{"d_mlp": 1024, "norm": "layernorm", "positions": "learned", "init": "normal", "init_std_down": 0.0, "optimizer": "adamw", "lr": 0.00093, "beta2": 0.95, "lr_head": 0.00528, "train_tokens": 370900000, "dataset": "wikipedia_en"}
Each number is 500 + 50 x the weight over its row's rms, rounded and kept within 0 to 999. Layers, rows and columns count from 0. Numbers have three digits each. The size before them is the row's rms in percent of the matrix's.

# layer 6 MLP up, 1024x512, rms 0.0268, rows 91-197, columns 0-63
109:554497448548499424489509475473455527574575566537481466537492528433404437517492493527485466518560486499561514538464494569502523524512529444492500531576457433475599563527487569503488514472511545
094:528518460463513477490479481447554485513548463537464515513477553517590442436552477538440460545491483500485493538437569542446501548571552463543489424521415466538519545405460477421372493450454490
098:479499570478457467593550512473508512526529483511524452496519503435444468438452533520428408557513452571503544491483467436592507479530499456555472455434487406593518546461495561536564601502533513
094:539473550515523509437495474417359510510505469516498515469523553434466401429420468476483492546562495482471509518551454541377591470509445581532522509510560416495550583522463435466596461432541527
101:446454536532508456520470477403553413525466556490537509537554541458500433404469418457558496482496529482536503492473550475472573597527411580538575537499547430501521501528515472432535391426501474
095:525436409541485474490466471458474505545500585579411461527477522570355521511472580471457500546547552568489489473459611549478442495411501436561529527490558486461464477499540492408529420478608519
100:438519598535463545538482408602523479450486581571476535449466531544422480522552528550532405545481474557574511515551489521515515530630480508478508497501337520472501490511583521464507493571677530
103:515485471594498537566557449422487434485673526503484468477516460516362534493444519469450550519530631597460527498545440584501498559470429512528528569481592552551575558436532512522507497492460494
108:529405578591387473514452468493452538467557430467420567543543497569455476535559457540464529472566436547478532487495566494488537538485483430477557574434494461468553517420544490512573533458518454
102:481472439479455580528444513476491518483522416478499517512462468487558496419492455485495522346537571512591445543512479481516482548476545498536476539526440513546504582497500462450546603478550482
101:492530491443529448476540490481455395464450401537434604473523558512485467544479427502572471516417491517472525536664495481460481466492488534494473480503428508471563434488438579454494477369424576
121:482451453479477557464558424509494532567469510509408526490575498601497467571571508499453450506554571580436515455516565549446515570539525463485490427498526433471537532421578541434409483599487568
113:577480568560469534438572422505486476443563520503422481446468434436496516379446432507478505458546494525430539551556494546578590497457444480462533535510467419435557452433489458545537516443630522
105:450540509551398473502516579442531583598577570448491431451438554511482448548453537529571416445585525469542461482488558530492662545532501521452509536554563504441515523437528610497540540436502546
091:536469432526483486502493549484457563524574550567514439513518581485613449453415503560507531448437552531451479562499575512532502472457566452439503432447491529513527484542484509550466549586466522
102:450461439569519503509464533462500516499466496509473483591526433547498491543547470502564542395533562516445493469476506522560476538583581486540406517501514511480620485571582654496528441434590553
090:495479569499519559472505457510561422427501501508455492552542447413409457418503575518471460436526503613513410506421524479576595548537590477473558419523545432505483586557503466464505580443581504
100:474491424499550543530528389463511468459536462436525514600540476462432509508516436432423560488583559562438477498465508486470466557419472622508571496520346390460507574499610589403463472490467490
099:486462431502476506467463424461419614569500500571494524500507520462465543473377535513534505483576527564469514356441546525486539482445578475497474580505494510495546488563427495478491488506577456
105:516535460543533523538488460522488529510517447499495516467474486459496501492459523489465413527524482503489530534496438526503519463520405478477486441495448576485462525528504436574575490496494539
086:490470500489478533511386469461437527469502497577524573471679433478487555468524420470439458579589514451464473508547540489399544556431531441546535549480477551461512484552437463427512539525505560
103:553491430472460448517464485442580501527525485519469535536516548531526544518317536483481530547586494444560495465462504502495642478521443459371432549461499553543606628489505427507520517603528588
096:492463425499425521555496485444559560484435497455551526502549405472471453472497359527568551527530517566491487428506440484543509494587439528524470487472500395512500516557462505452607467485481567
102:443487483561520514521519517484484515464461518444443514520540529449484491546498513472528553505495531507558461506478347464591473497553459452507462497519573497477538482458460484504555505531502499
094:522471470552525456505486494576496593424512473584474549581513464517583459497438469470540510543520452510546468400466505576429483522544557503533467479383519506506649527459499522387549527431589417
096:507563461514526427505542453525407513508538535448456491502557507496592480622507490446475470548506542529493546481440479531557547590475428442552518525503499462491464525453580593450511508463592371
103:536441463456515542515479442617385518486546556561528524493607472517411441503453507491500537536588569501544447477505612456470458500534489446504550514475488469494496521399432433524515482428517489
101:496501485488480418559519479515500504521481466473509632555501451510478511468484523538493449583550586546523601552412447492493470467499627510491429538437456522393508572489487457423542443488488416
091:520491603397501502513451551459573511487445512521498474552549548484513389454448414501576514454535450463475500467486509513486532501470468496498549580548471447445547587472521576536566454470584433
102:465506463503514514487413527519463526520415435382489484564537576495446538550539496480389614454522406499487589465486473513524496561499499538491475519507516460479445552511500497445492489497529491
113:453434450488543504603580493485526383487589430521499488529509482496608529405471579411432548527596586529473598471530524529565501554594504486594565553512457547496503475485538552493485514486566436
100:496449517569506463549517532448505478524497578505495566483494493477525461565428542506519469497517538580491522490453511441573480568506515500579500585496473565522438512433543515469530463421488565
092:402482474377549524446463498469595530496449511531551378455530395597455537370442585466445447454534564571495501469492469522407532490547489518538494631452541464498566414496518526440453513507568556
094:463344565497524515504505559583543591565513541588462492506385501524552424490462350520585526486529511418550558490446557507506531461549500553470522523513513411407525445534574445493475521495453468
103:439476483505502481488505605598542589482541571605472574465553420484541454396505492438522486412521591552600514387444473479530450480558495544602550554509443457500443532470571409532421619463485463
102:521538603434493490500509459459481453552562497468440453542489497509452522482495507435492527450545491561560463420516484594497543425526585535505573515495418469545566564494475467485527525448556582
113:563497560607528591557513546419480473528470422485454467438513496596510568532541429517544539499468512554516525566478458460501585557530529525460544503399508473556531453587512478478451518627495509
110:425500477494454468525501476471537461494494509483546552511551536502540440424481514500530509501488529477566585514486450468493595492527459421466483535411467398402521523465494473381454479500532540
101:463457504420546494512473483507361499578567444564432451462532523424458505463475525485440479438607563536460550489515515543505552453511544530518499557514432529461521525623471565497479507512517552
100:546464544486470514513404561412568449531477503506463516571569472536451453543499560546460541598453523515477481443445543558570492411603512389559518503497477425494520467406548485539458525419535465
099:451517371551575534516530506525506473510514441518515484439464580515507403503507488476537529585487541518484542502457614518468442487534620517549599476401500454485538475491461493424448592504395540
108:487464584500470621471332530425523521579478513528512403563554492475459473519447571495507494456555534529483443520445463549599534505537431531385465556536596542558523452458483509499469468510545464
090:536455483545592456505503544432548465545575433525541510552526422547493519449519537509422541513499572454433516434448507498520590520533450577455595456461539548582475515481547465508365502525440584
093:573439420480500506592518505493477540587601437469409605525492615548469579442565448425465424554499565502446547595494519443433538505424445504477488487562552558486498417535427510504499495518521504
107:477465553432509482611506421500566442429535419430496595611529464418505569493520557441468490535560531527450620534503518429519596542502521474451502560458528475436468442426442523464543514488543448
104:496508590450499565589535516508502571513503471468460589520544505564573538432413474477447490519532515490510502345505623463597534483558550415487533496467437493434602519396534446573463441495457490
098:437480485542443464423492494443448412481429585523561564512524539509539484489467573446530508457450576468481499550465574478531474490509482493527540404499514548473498589531484505434563562484511439
110:464494470501584482442494462508426518512494530468474531497526493474442531416458472364491465516469540521490518489478476508636472483548412497527559500521462435473430479496602452527521564435565475
101:460400478581508538526524527591525551473491446465486438466449491547491467515524439381564420561586494451558538452509534600568511516545495446445445435449505536520544535494552487532470550516597591
106:545489524487485484612464456437528501523553452422350499498582477445464465465532497556407583448482511482479471473529417474513481609519479503633531442433382485515590645471469590408527532525504460
096:494461463465493532543575466573525433604565478527492546471579453498416484481502537519534474418542404451577493516577531421420538554519504533393484527571447446597450409508447497461535484442527469
089:465538546510514498444461501413545629551466469488508506497521482579544495393610534511477565584464582498448396488480503514505433543525494497434657501436512410528520585474573630522479621492538564
099:488447546568549479589524483443454440530550456456485462478514535425434456528467366479498353550552521525538484441527609529515540404565489471542451601521484550528489435406516524431526466554454513
096:421524448477495514531523591533435387428583501519498526503483496495528487521533550461473461496521462485425496542518321524538523498441543453391576509445474551477532570426456522540479574522521603
087:387523462554497426458439441567433483521494504587507512572508462498513517538511484536577465547543500495529518557405527496429487410465530443535489581490499566555538473461457508334528431446502457
096:498365491473427537619502522484514566483569408538465537582591501502548475603586497535535477595468481564600559555417390520499514418612599454534604557481472423523504545478467507491483406454535458
096:464465555441474508503467496525487456547424581534489415510548531490492485536469484465463426445430513475565524422428471589447486450511498472406512504460566523469532413510570505451493489456548467
100:429508484498461522527507407439459580473500436498547570612490539574485500464465541491508502569589491532564531593404435624398558464521467462550501540511519430455536514553452512398470635488493413
094:557535428545510593571512518515370502563519438535481429474439453388592499541487371440550498504470526564476472503452463608491559463543545411458504494424546451448529496582501540494516464530480465
100:477416462538510549512504518539482559514496473478526483478572510446446561513446494464554442444485492530461497530553533444487516413506535499559550458434520463509494438542449502489505561487529564
103:504461535516563543487583447432480542498499422581516470429594485450475464460473453518578526459484435523533496467497483515520507515570475466533450555534456459494475536553477533478453518510466518
108:543521470582361489499512526460519529577528542558515577577470508480447531501506436456508526521513421452500546508481541560419529544481441549495598479530572389515423559495540418477539512553437463
096:558526474530524429432513399472440471524477499464549391496593503423487563575505464505560468487568544491495451530508494505493571470478464413574477497542550466537508450498441578426519477500511483
097:409477508573550536521431419570461551584582438512569486485521509481577497461510539438559545537504421515516559509576493568374474529467503460499520474462466575473502498480497490503544507572437493
093:510460604479473528453464496501531525563390503611441498533475582464437539526436505494565487485599543547514491554488456435456514532462430518500444600502499492517472468516508550465541521398542492
094:530465400555491506461523482479548425527522496568471544530416473435470536516477565549492501624482495511530546490468527443481444494644460518530533468478450509609484467501418532436531546528438572
098:483514504454548562556402514497485394485533489490372628545584521430474488511467491543461475468620502536510503463468532550512469475447497514425544598487508448505534490416569566582469621515492518
098:553493446516549470520484608495491502523504557537481533480513562527529564478546498499534531517524569496462533461491501452497460431421615492494498506422458497496530524432530528503595541478525466
100:511511510512504493581469476517470502606501475498562428551484496494521372518529409459603495532545489532538501503471556530451625448476488530461511494441508489360528521414491494512518477488507514
103:491474501527507546459443516554566588523490517443455497534524441513465451426559540505537512560490432551612606520472494544414576463483488484527627466424413443500531469435482517447588500458559499
101:512475480568548547575442489433449531459512524464490475515472597581586497504473421469569488495539520516499526498439496528534535494473524490466526527502567449481558542545544496543502443517484459
099:425522443496445516479455559488435477455608467546489470503400622488544514507500443504489560498528449579531627495561483531446509513457491451509530460509534507425481553553635540472548487544480536
107:490432532606542484505444454441477479519484468502491484527457421401459488582516474464476487497535484549465536472557475557572507527529503496468454437460490538506443540524468537465478536595490468
115:469423605564548473482437480500506615522522422516553434541450500446511469522530440477584489420481527478539548448467555543476469479531410624416478420494498489540494457501466531458588476596463580
091:475505463556433473482580513497424545547443493552481562518515546559394422425439489587493529421495507520553471542465633438449559544522509423513515547467487559548620505484546632420612525477531449
106:363485484576506543523522492561458553434525525536446516510487488489467505504490451530515444495482518527493496501517492425580471508566552489454543520449433464416570491474498609433490427574473548
088:513436482440458556520394516527525461561568513578491501483377464439451583502446503456429427569510591528612508560432525608456566507526486474563522585500519425446590423450497487428481493569502484
099:483413518508551601489371514480448544571576465502515451411536474501560490500482594475399472610512574506504522411543504509519634518561527620533539520451566574541502492487450569482496472587506478
097:529531502551441535490486538490471482567501431537466507488540528398520512504475556504524490520534527514451477468592508523490589507450605365515590484405485423507496495475543520487435576518502480
104:492462561429501442513465464549465511500503486472431476458512616525515420494489501427481561529486572472446520448480531553595558506408481502451579482489493528511538480451493494456507465356530515
106:492457498486456515562529376516372525491490487461517483549483500567495522480492422441568564448538494538542522529462555502484496478459511509561584529428525555494526415406420532508548447506574411
097:397449551625463523518522482481448480516480479516441516525483507489546447607499544448532433442558410451485622517484530501368529488552513542477486558475469500532468480509400539537478463481495503
095:438485509514550447460447502498533491539434504486470480510477511345366307483468550468391396545490548494518511509494490608570528467473520460411551531532568505508548490540534379436449557497482473
102:441507395600427572468365468543480528524454536525453542535486577498497485471485492499435539498486513536475589483474537508509481452532487480517497587474460477513534516558518534479561502493518452
095:495509447524462486534484437462509541584577546417501619538548518425480471496567501503478444466559438487496443502444486533441488556519465574486551456497565390476493451529603500482517512608521510
113:486463554494562515535484466504476499568580390455531477468565511473521546421480505439403556557496568492505532520428444509557522546531490502372512469554499518457490464513493563458494592395530470
100:516484528433550512508465529471471517448471453540484497571533503447490518565532423547538463452523530522517507571448526462459512537603456488484476434455495484477502521502478472446459474482520511
112:497512501549459581465521473475485516585482471543521515466572513405391471480533421484489561497473479541510523555535557485445426439470419523568574505451493471506609534486410497431507474521437564
096:421547528462475509552431483511515419532528509531437494590466545416417459509504463580547477541523438509464515556530453497517479576529527558482463484502444522446494583496574500470596530521532570
110:549346519533520531501531519571491437462387480502447446546513474536462575483456477385560433589561504516484606534431548458511474582508561453405512508524466487457477523512498561487530492449529447
095:576532375612463551552510540518440493479570512575471482487498566494474471490429507534474471420499436462496440532412572459588366580465573522433488423403421584560489505512447610434483411566490492
094:469513469447505524549507438457496530484561436459491508510588478484518573472422466493535562471469482542500514574460449471461595504531495560545569541518489515481503522509540494544486510516520573
086:502457516500497589464509490528541562509424546559400466602489504521467516520507491457531451509429570460445486466554533498564557436539572524531590561458504440513513464478560405440463492525529517
094:530481478419482476573500482521552452510523509584507602483499573473440476447474495545481527505522475557475516508575498523446541539482522561544459501473475431526481468476553515487489488491515518
099:482476499532445438531445483516506570500501489445552471539471431489505454540424377423534460491522559533553515473517493616515505483542399416559518562511407451554522523637468508500504496520568456
099:555497595465461505540489464520449559389622535533420558552541525391440490530458510498489547472519639557500523525481447461545538434534582480513518526487486446556528544400427476485596443580607422
102:548449464494490464537436502517388466457514413512497516512566498472601489489488441482522543545506504559465523579563595500635444457491452527572562474420521550455444496466428539449535446514586438
100:494503443540415451448450505566545525475499515528506539523549570415416521468439511479479515524522469495549542570524458492468425527420381526543502446527467453504517517478504554448554528543436452
091:458466483405503563538495561457447482535490475514496507524499521560471532475438475484492516513561507549523515459523453451518569477485503397496502528470545475471494545530519576562438500477538490
109:511460432474543464557563420560534453665532536583538526564626508501457450523511470404502481522492497488584595480520532589519540428462475497501493448459519541437647503448539480510433493557518481
101:479447503418552649533542477520436467584420437630485537520513510535494528456490454465483545530484452585456521482500479474469474427624486485504538553484554397474468472427527577405537539540546489
093:453483413496507469507564515465598521545477529582462528460526499493524437461457466523505575446435560557535523516542500486491514478408518481446504458435488538661499489578440495507508597438452636
100:563497481555492521520487478529523490496526463502410512563529529520449458546494327517468598571535499576522509523534495501542540464571466403471507602480467572479484518459567525431466420451518437
098:510483487505544473510528537506516532550509460488402471478530458520378422344552459465526541522550486502547536407441490550513583479462534501590503510428452461425496476398472456517470558436471538
099:436506495562517497474481459541458497496532468425404575506479489590487533493566339483506502462715563557521459499449506466525561557581418541413482496519430476439541479472460438491433517476556553
089:511375497481581494517474485439526538490575491574486452541472383496525554518418489471521532539543558494473527477482557449557517406478537542399526410464479457527544520485490452474515510507581467
097:584462559548536519552518486495453504533490470576502516516499614572435420497517427447539473452541435519552496523442423555444617586526496491481529446513579495474506495444494413506588477497400550
# layer 6 MLP down (transposed), 1024x512, rms 0.0251, rows 91-197, columns 0-63
123:482537540553470537539468542521517488512476512470484439581445585546467454552549599485505503527518558462492465485463506431525485547608558582429498501428578519472515562470436442500497485462496383
091:479540522467500450526513491525496469503468570402460515553528542479516401568494461512519539555522459644565498518546375511557474446454540559403581569469467503529524503512423560639513510571565508
098:489546462498594490452557497389471660515518559513544526427500539517484488490391580514556450485398500594546596512516408588495561515490437559511522499424461488526482510482476476423478444522500545
092:559517509433426508511513498511556509476560573501507517395430551507456568578555592441471501452515482473471429542384512484527493465421477466485449549438530553490458503457516514562468483573348479
099:560473511515560443533554387442481570558458490455510564513525468506564616500510458519498502502532583573557619435520385467490637554523550463469505518469477393598455492520531409453476465476515521
094:392495580445562479512479580472459518524483453439484454480480439439497563538545474463479472487527463492537579485474534463559543524499578488466482504431488494562493523498467502508481537604433501
096:639519489474533459531567549452540498544556433399485487473459463451561499540522459427402537440600479423460521439483511484508518476381482452452505365544604472492550486455443434617507464490365504
104:441526505483425471429495567493423443546455448488444561543546492557527475524520488556491448432461488445564542455580516417606483555531529519458548552442484456491554427557526499498507542425535477
113:469502513552360437480485550463520539436554591497577549576492461511474444543517468539578471464511536464475557496495436498428550570551640487523462566457459419489479541504471531516546497466571428
093:557500521480503563543442619519559545526498527484648517498399529582451548512505471524560521530487569620512553522528486559560568471478555495498528371460457585491469481513469493534472474441458509
097:565474499458487450531468470486563473452536526516473527487486437549490487508461458562496369427493554524486491491446558403395604504512421541511540434534631501513512476479475455485498463476593548
122:549455461419465493550504429491539532535444587506463504416555548562528441562505491501446542526528455511458511476589559498381605489407576463503515410447485443385516513476535538416389465501499478
116:516526540563513599454543509502575491453522580493415497433489454449504523485456465549524563409440504472445432542449533477473584449540547505476485446537458397562454520466467508583440454497501495
093:559563551473478447508477566519499466551537505441534571482407524437532463623465474502522477479516414524479513518461401562555591518544549436575519491518504504512487441404425529552514553544489429
086:456426554492528497521537522534523506508499536529523536474431524498490505559484429461510527506515575493444501452495549522492536500614512523572540540599558540504452505480568516377456479628584464
103:526392562484503582469455482420467547494535516483536548528478450571570568574520482533498580519508479512538434426499472518564510503568465591485460609398479477495532459487524635494480547412511515
086:521574468464517392502498555519503472465502498466503406522478474469483507470535486518588479522516435466553454458530526593494414541482478469561487430458547383479577438483562532578425446475524540
105:508554392420518504484508471502467586464449529548606485500565505475585554570464507516550539575483447472488518422600485475488410494496447464515569472546460454516606475470475564431489534440491518
093:472498546498474492569483562505468552551521467412480604523472551476490590469529530396552495577489425441435566560451425487453578532469513521518464383420496479431589537495462516492524548523555471
107:471493487485467531434477508495504498545537535503597586507469546553538480426527546524515500588409487582570445417538515497475496497507538495504440478487530551505558521535492599540541531425507524
076:553466465562477416501470466602488459489406508452448483473427555456475455525450509553547594521446452452503489515453462466502629485527498585568524417588500493517497543507467557522608509446511497
100:487490580496467619492510454587499499535550470508514537478454492546484559580422521603611459477474482411456463491517456646493497517538521566463484498483466520481516564508436531431525519478448581
092:545475519521623418489458498507445534490428543484462453463507491537490446509552438445529493489452470585523461430494455465485549552482465488464507464486525477489488542477543525489494533515543482
100:475472491443482477483448553420500473502498448469506515535477526483498527462502452500477483537527515653490451534447468483424439427565485537492535560459548401391438402476419505471567520471537521
089:557513506471577543471499487491523454499526417491472481523530513495441534511473495539510472498552414494523514464501579511421437516582452579541447410473535468512555465505500453544565552478544457
094:472492386527594503525500458443593544485425536580573556522457529432503525520481517528470515454590495538534537504470520492577500503438481535499484545581511567507610523478437458563481441564439491
103:609545431527508481446444502464363457546470583450550438490484505485593531454452493517497449561490448545490623488508493410486460373552487519498382497435485470536427520452549430424545513462503551
101:451458496570584403549616540435523405565499636433483425444539481426535481531473511437531456462564494516586537493542483553533459527480553537483480489406548475425435530491531515535560516453434507
086:490505515495517464556450425475568461502538602507529521455454509439449483467492562468458519424521467441556420534446622597545529523398483468556393523459538438562464453641575495527501501595532473
103:515493478463548452342504520556412516499486638481448491501406497445430483544531554550464490389472564452498550543506486509517535564505477464506513546491535502424536497560574480510533529451595536
119:456509479511487496501456470498576443494512483465545473578620482380515482400533553444474536522528501458453484502456432509488474502539443494493565494573569506477509498474497513538442499555522608
099:554530523455467587532482453479532510512553502503519536499497462463470411516453517592519464490477469412500448490598500554535594414541518490527565484559498464517548540448519523495393507470508595
092:506439525418422516558428472446432439529582589506435468579452434384496517490524541392537556508497465522474507499509510444519485477559554480474548565431550518491538522468513458528483499504527497
099:491614436455523401463521516540549444520618427437691484535435514516482433495580478568559511493491609378428528454480475403514512561425540515473516541438517470485538481484495533522501542446481459
103:594448528445559457504490541512571558448559627508518552479485454428464521537429476423481543485498523522359433475540511501522510487476565575546563552488508428501475497502578585534561446545468465
104:562565452485522509533507486478490434396546486525477501547487559563501601580472501500480514527491472591529542504549483436504591507398494474449503439445546558468473552536508519541540396454583580
122:434531481405577501501493448519497459508551489413496546565537605435572448497447447439504592559524582521503537514436556470482551512526463498502422439521537431514570617506492544437514467495511482
112:400501478516474445465522470532526520509598481410551461455407502538503356556514468497500504522463578459507408430407461503583504567527402507437592550521481544471598492440496477511430486479466499
104:519593462505477466557434441552439495566430523484533589473560522542491454485480459473470442426486571500594607468498494502509473498538394583567449483481491445460519614523444517477506496441504537
102:572499488583486450493537563569595471469575491420523494599527555526508396445587584453499611509528533480495493512416523469528437536501492548526459441456564512530405572547458507550524540483501524
097:515469597467463505426493535544444599355427386543501546548450458483520568453428404568432575528513489554483492472486431456588567480471524450565530542425466494537415555449496548466521390576576560
111:442486449429505527571356566527561521498430545503562477559473507489511462505587598614422457495563492448464531504560530501547531502455473486427450514477609470505569508476480460524411484449430500
086:489521476525545538542495483438571395509521456447560531535615497437514568465527615450512484515466467434536560522448419504539537566470512613503552483542527416453518464462487483441452499556501511
090:468438592515520546482512517452518559436488476418414474503484462516430570524504455515495481440417552425444517582447458527503484464405516486540509466441489484559489436532531509485541532440464448
112:413553443602492476464471489498553588506487537489543445485513490490489403494469485430570467521432469526400513432524466547459446578555479588517474485521541449433467512492506603526439433484392558
104:477561584448487518528508481531451522527480438537532439472404554485515507396568499481451603585527607507540544443476556468510547477494516511517484462439486513553555513461496489545438538481455512
095:511604467527571419497554590490429498564558581492505521497447509438548429582472433560416543545513536588587471548465498539531486540428492569490573499401573550446426478466559546495387461511522519
115:493490561509492573462534457608469490461612479488508550551473551480488520503562574497550469549494515398437489509465485472488458571517541493483519460605516467544418566437523569445498488517432581
102:587455507420470505476575532473572576554528516530560454532498476476357533556526480474488514549537470487433467538423477486557441515508414498550532508446477541477427596506517473456482491533485474
103:526525477494464518463418383563467483475488631502471491515454571482575595451536484553521571476530566521414523421553566558558517624572474508572533490498536461490488499448417456482468443490455499
091:475420472590503463496525514571456504509583559504501471556542469458573560539575452536522496447474457460535413541593507513496615533494536545473500554543521509542384492551535469517488564453458449
084:471558515482484524470598465560451473508568500564512426533551483520490494523532489513485433495489535507586436638586488462512541480368463506393527523448526402439538408492525501480524472518493498
095:497449557584457462487516448504522400512557598504558545440474533448490515591507607495499492507464545542531632496456433506522529526512521493500428486500593466520555482533383551536492521511457463
095:458519565504562403479548501429498466464495497458538375517477459538490495486490495578568611472518466543465620531514596483522491584571412466373490496612431520569546576513406523538450531470561524
078:457562476515555530477556597482539485544478478567440395545478529484528482463509424524443498495499465515515424357603450478538531543559501634463431581457505527475461479476481518588524452482551481
093:482584481403417451407382555431566496657488517442558470551503487508478552552473448445554445405440583519476563516471476482472476457483446507549490524465512537467544518492537583532483513458538468
095:416536512523471518505494403440499460539565530422625520550478502494493473429532483499459574502466453389511513424519493405569511434527435470526559432520529467586475378470524556492468504532500529
104:493570561488519492545408427457551494474524477474539506567559507570441532534500479471555482488453447518559606540544490476447523440458424568495528503491541480563425541409411551504529447496485513
090:495573551468484473577399396498534576485540564582486422466542449590485557474414536493447454474580564493557524469510544542531481545429466522515458602449553493464551435559620556460603564521489513
105:490504460462493473491479490570395511531489492490537442427567527467473554542469453527436528480504550508481556497478405412498495461446498465555505478493494525456582536498519449454566502504484584
104:559538520479485522512627412441513423409508459502521446420465564542597523413574529545611555449480482536547441611546541469489510506502578537456449530527495474509489541535492515495525545425537487
108:463439482463548566589561554484590499496469519475512469458570558458456464545522552454589449545461471488358443394472547601546598412497445493502569540380559445534453494459481531502419499531475530
096:498559597509490468603469525502443528455625578573477568476457525563523450590581499489505591524534541472434561496518396484452546561443525481516492491472509445503513559553504461558508514466533588
097:446508567479633544493520528503470529496499454417511516551512468542522570567487554552436493520406502352522545437555392551505433482499540489493494430402481502543574610526531551539474517436562529
092:459482542495481507465444625578587381605472555550448541635481436472476558522575500555472437460515532514494421509494512517452579457524469542634466492447532469526505393510466578524496528583530418
092:521523455461443616570522498424601561458560369534562461512467468503497510516560593600504422492538507456560460546550590550435518565484533481445554501549486476519474389539502436420486536535562500
101:496469543335562542510642389445550503506470527556491560573574495572519516516442493380393517450546462490476569567607602520449485509522512516571471456471461506412421491468582482441560480561446475
099:510528493422476473544546455460557576567436468605491585496467463461555461566455526672410427520535475607430439546462465499526536451551612435505489481511487400519499484358428504504465483575387505
101:494570503487545516603530535468474471583423450481428528468515399520500523456471416487441448463431444568515509461511496469501464490532546444509407450462532556519512508534540485423455399602561468
102:531570517533575565453435425550458543524466519478437469540490465545469467505566579449483500514447490563475507462518497504493539549520509533395449521553554452484501597510515535632492403532511527
101:538566534564485477425551561506400489622489507531529476441546557580584491505537421563528436393619544544521486533509599492476494500448430446515538476567495619497450466437586475455398529517484573
100:527497512496528444475580534460479566468516432484478456514516492594513483508522503487487470437496517477567472532462516481581512494506586554500496512516463448499401624478518484512474543426574621
108:517478546518443498643515571477557542455477466528597488512416493507505536499511494344509444500540440448508479510521447554389457525475550484522525487424514423480442483512454480501511424439382488
123:465499531442484440490468553430434508517487605520508532494516508423422473494540481407509579546527584600563562553532629462581537450502551436446439434507531518524399533430539490524535503466483510
086:506439545478554579567546502504473531427652477536428478512395518495526452491456459527534452564528494462507511496526402460588421510440524466421491473489456509463448508483553423469478440446519570
101:491513523436520491447517523427506443458416458501520530550479537509512444414501541474505443538545513560472506469556412505531460482551531448571520518410529491456434514414519536554437501490482479
084:484554602584550455525471526486493467562556482442494488545516502545477436524505514569516511539590581563493580515561459505523433473508575553462536545446587543490389584512484467453495492529440517
100:564504518421476459563426464493535536559460546495504502500454521415496430397471525595492534487470532531440541541473551562422493451573529535559543441502565516532434528482393474502476542583494540
091:515497503482542434485396411560432434538542571509537550462499471455509529472484510540524548510451619445496498502418455583495526572480487466502392582449499524543593538435462521522479457532520477
107:369533535525494461447405582517545538463476572501592521514475402511390517471530443492485567532520462486508565473506525495460453439542469429508415440450485510433425471541496466413498557469470527
109:573617428449573491587447481477499524467473515451576432515507444525494501429439509454398475504475388604578485533580571567479573530413476449519534502585473471526568511548414522526500527542523463
096:472513510636475538537460362537441497592468521471507457514526427577443493458459421459510574493519505492504446482506494380519444519552458459479555519447523532537561462520547499532515512576440492
094:480532507531506528584551523477478489518548465453412503506493510491542461490514484450510507526466450527509438499586512545478497560515459477479487485538502356445451514595544561493494601548500452
107:508552424573569467484554528537479549484465450536486472423473495559482530469532535490528447549514457598498469446553426552520526533549591515481436514488453470495431486434563488553435454624439466
091:491497565490478485458492480539597547497471537465509564530492552513513577509421498543408384589501551497503493480441492571482618464518507544479449377530474626506509520522369504499525549430513485
119:448559454460512448391381633448409424606509481462608528509534516516533540558526532491487395534595528599462515494523496492504374537554527507454459540463588462471341501466519576480533453515570622
101:470431537501444449447536440470531541585383462449526548498487506551494497563469439501510463495457421538570490481493493427535497453566469496496626501512442480578429524559395470507443480543472481
112:436519548553513429466558526571582476465452478522487593451561497486424543517555404534421563406518484469433528543553526496484443472476466563605539429522568525436554496543493408507509527480499506
094:587534567555522463502416555474517512461587504500515503460475446439570489468467457390465534482410434541561419560506561544470515525517418401543489485453535534523515563495555509509536511472514475
126:504532508505524545518503552418443527477493542554494504517517429435538518558544498486536500527551444501454463492474499461539422486495530479518427574492573442553481482524549527552499533552548559
093:581501450467494431539527544433463537449526418539391503536548570508511525450511455565447483560442497480523587530598531498495488462510338517527492455578497508539443535526453511553507534486481431
089:521408551437537534569486576493498568557497476405555560549464498475502499528505432471425531493509531548545537512454590503539578480507440514429573521490519467603539565566403524580534421501529578
079:652609419537529495506475514530565552526524524450569595507507481455545531543545512497454480486471514661513422479534487499531478458566518552530451440480462531432440584556494526550513495432480430
092:492523522450484505532524475646517579427474483390517415478464495521558510548528513458429502492548542561559529511484388559591447519576508553543421541526498472519452494542624451466482530460445494
099:475564499488430487525541436470457484428462463496486467487541560487548469545549548500522501502523505469561466496483548556494486498387456462460540482519373434527488420459468476500547514537496513
096:532503515523479546520445430504624469525494518569490571437490548583574475434462482488569360505540538557512535465531455485527548528497535511453468453522481573453498580476599491474419511463391588
105:473481513508412389488471502547548526563500425400479394574435548483511574464478415559454543444456465628566555497468512453433501577565514443427448538583445573466469514568532453537489530550519615
095:395577513534545497475579487564455546509405589472537545515531451492478591552498448481498417508499587596405442432546475548499381573437493543492564437520536398498473559456448535517521444456500501
087:508499613575470399532432474416486534528474576512478492505519501483510564594588570502441546396499495421563568459426574628470383466481494560521435525499466530436546501466512519398529431481568518
116:510522506546524444500425512507464506600495557504395500497528568557529561456601488451482476506497440499578528458495507581489515402462443418663569511497425534519542436482562535535515495468585519
103:432500451360498521404496571490433613464545390520544445453454431481510545496530431562569537546488400578439571494597529572459452506555494532488387494497575466414500506389510573594461439639488470
086:470521481553538510488513441452541452407537533562452497483541460523451548495482389476460433558525367614641537463551518474498465448601537445557515499538526617492587527366522530538531503475503517
101:545515387498547469497553633520575528453496497514548466465476498421520579491486438543565462496448613504441510480500438560471468462471463556501442545491448519478477541469486481516459518553506524
099:509524500428483621538447379526518544505426555478532488460450460498491417507458494488501406564640515446571429502474413475472479506390503498513477509561616501481501563480511467487495469484518556
095:488558507445457475506505518506501457452518616548512541507348548422454417569509503600488523479475480509473490565407558503469559492503505462484516505433517430618525434455541509586521511505517401
084:474487545536513468466511455557560545591470514475489461472464495603420564479501542560438421499457641522566508484543483481429505543517504455552473507508430478460493439615524547539488475462422531
095:498470546484456496442534442458482465471536466557476528532431503494438538514421513529616486500510481429413539481491385592516480496528533461469450483516452528475527555515501515537434544456428473